{"n_layer": 15, "d_model": 96, "n_head": 4, "n_kv_head": 1, "head_dim": 32, "d_mlp": 384, "vocab_size": 3262, "activation": "relu", "norm": "layernorm", "norm_place": "pre", "norm_eps": 1e-05, "positions": "learned", "qk_norm": false, "attn_scale": 0.177, "bias": "all", "tie_embeddings": true, "parallel_block": false, "init": "uniform", "init_std_qkv": 0.0499, "init_std_o": 0.00789, "init_std_up": 0.0499, "init_std_down": 0.00456, "optimizer": "soap_variant", "lr": 0.00776, "beta1": 0.95, "beta2": 0.95, "weight_decay": 0.056, "lr_head": 0.00683, "grad_clip": 2.0, "warmup_steps": 200, "schedule": "wsd", "decay_fraction": 0.592, "decay_shape": "pow", "final_lr_fraction": 0.02, "batch_tokens": [16384, 32768, 65536], "seq_len": 256, "doc_mask": true, "z_loss": 1e-05, "train_tokens": 128900000, "steps": 3608, "dataset": "wikipedia_en"}
Each number is 500 + 50 x the weight over its row's rms, rounded and kept within 0 to 999. Layers, rows and columns count from 0. Numbers have three digits each. The size before them is the row's rms in percent of the matrix's.

# layer 9 attention key, 32x96, rms 0.235, rows 0-31, columns 48-95
095:583493492476443600464460456502410476592454558544443507576520497513455461593463581506464438546458431468427524497475562581453494566500560548415434
084:520464456622561532586436427399532541500494476448513477404519484484502523548537561522430582426556405456508477551462521518507536433409529500575443
097:539553441502458539498474486475500408482554420549499536511414554531476504451540559474543451475405509440423480517527567541584509473457548551532509
110:432483533483516442456531558505490524466545515470529537522286600477540480548505532520458510488520528455466462420523453416553507441568449406534469
093:558586507523533481522474531506432415556578504452477496556402490464542506541501411469492524407562345474518467540513538453474483571536469435537513
098:553453515475543502507528453474623471517510489473480484513466435507541432404488540518489493444499442458596490539506561502547501526472468457460509
098:478516464512518575470525458525534453515507459517522499448436440521540479508616506510549498454539507472539369550483497489452578547600466499466404
089:520585460443462544452521489514503390484420548460440467556540441563475538486530609417597505515481377473528524547536494490428573475511426556645546
101:481534508442581428523531624446452510517555444444566472474490551412596541481477488487415433507521633557543502455499426485509518528535447516516544
104:489374509445478473608491470452542532395544529437502588473539539470488460579557486434525524470422527472482537461517587505547513513577460509508472
094:450409589443529407511469484471450561585513520533476523513473464483454402459558449520504542465436551473443484495537465427505447543515485462497467
092:486459528466566483509417548486484485511497459543486491568521478553494565487511518503418558523572516414444476531436549513525480587508479488523499
112:428407472528508454551550549511548513508588550522555486454359564453469479471459507457483558539548468387516477477423590373498438552544526502574469
100:502494530505550562489417497564492493583428421549525521468577605449582470587511492514519395475511526471564475486549543482439536492579542479558460
106:350493546467487524504528635481475591473429495437478489407535569539480516624470428550504465518547492453466436508464483535528422511514383508530498
097:505475474479484574443462367458481559595490465569527454496405506509385538499480535494575550528514503392547503570538612437555561553481420535497491
098:481414523516432479557481547480466551490589484446488442566438542543549573494441439495476558460536469421514535454575483480541464527546451498432564
100:465532485461570536464512479454394555528572506565475475438409446484488560448485443578458504486477444557570500514500439471524431431491564609485529
106:511381437543494490426559610457458593471459466509462509544465523491489509612569597452425478508502497443471483495483506560479472546490516451506464
113:492509477478470618473438441556498438457566608561471437549397413603580460474477548499489511471410545528532563501479523606497468490474595546548498
098:444538550516392570476560452461530528544541530527432470553503465536451512459488396541549469467542564540481471498432422459481489528526599522471445
094:519464508456388477520502574532526481517548602524457512507518468532450515337541403511425476446546475575491506499494421495485475469420554510477472
101:484441545426503509580425667509474491482454471556553566494577444430417548481465540542568490482532493477483517467493513492492435467497571537534496
099:487567477508435495575420511575465475567547521477507642527400426436543449446568547614494543594495534497469507498467486442499479428566490517510536
102:458513507483514437489527535454507532591539541511457559520512489453529487502503392524548436491514494628456522521460454545541431411436441450465544
108:548502510434492505490512483532574525570437606467484590494546431551510520534499414518492537515459472615503404497424513457466479386522581573474492
101:539484612556458459432555470494486583515437506546498461457553646547526461454468564497512457465503393398502490491448504431520472508545483507575524
108:497473443539553521516430516454514500571595531512468523473351493540430510392501422498577422535488441522502534546492470493552544531464407571541528
087:541614476481454472477474557419466492508465570527464487543539527461467440559519467438546466388499479536433565497528455397556510424507523522531504
102:492500530520500614502558519472408469565440569531456434555416535477444479513502489427505590504524550607448426476536490587502549479482525482559441
111:429455480536513513509436487428517496470387422548456517468513499487521508517444524422628547578549433425484494498513589529526519607503515420613490
094:501454495491426557464512524580399501474521485484529469526364487387499534444463547557471436525554523515479483553396536585546586509526445445535513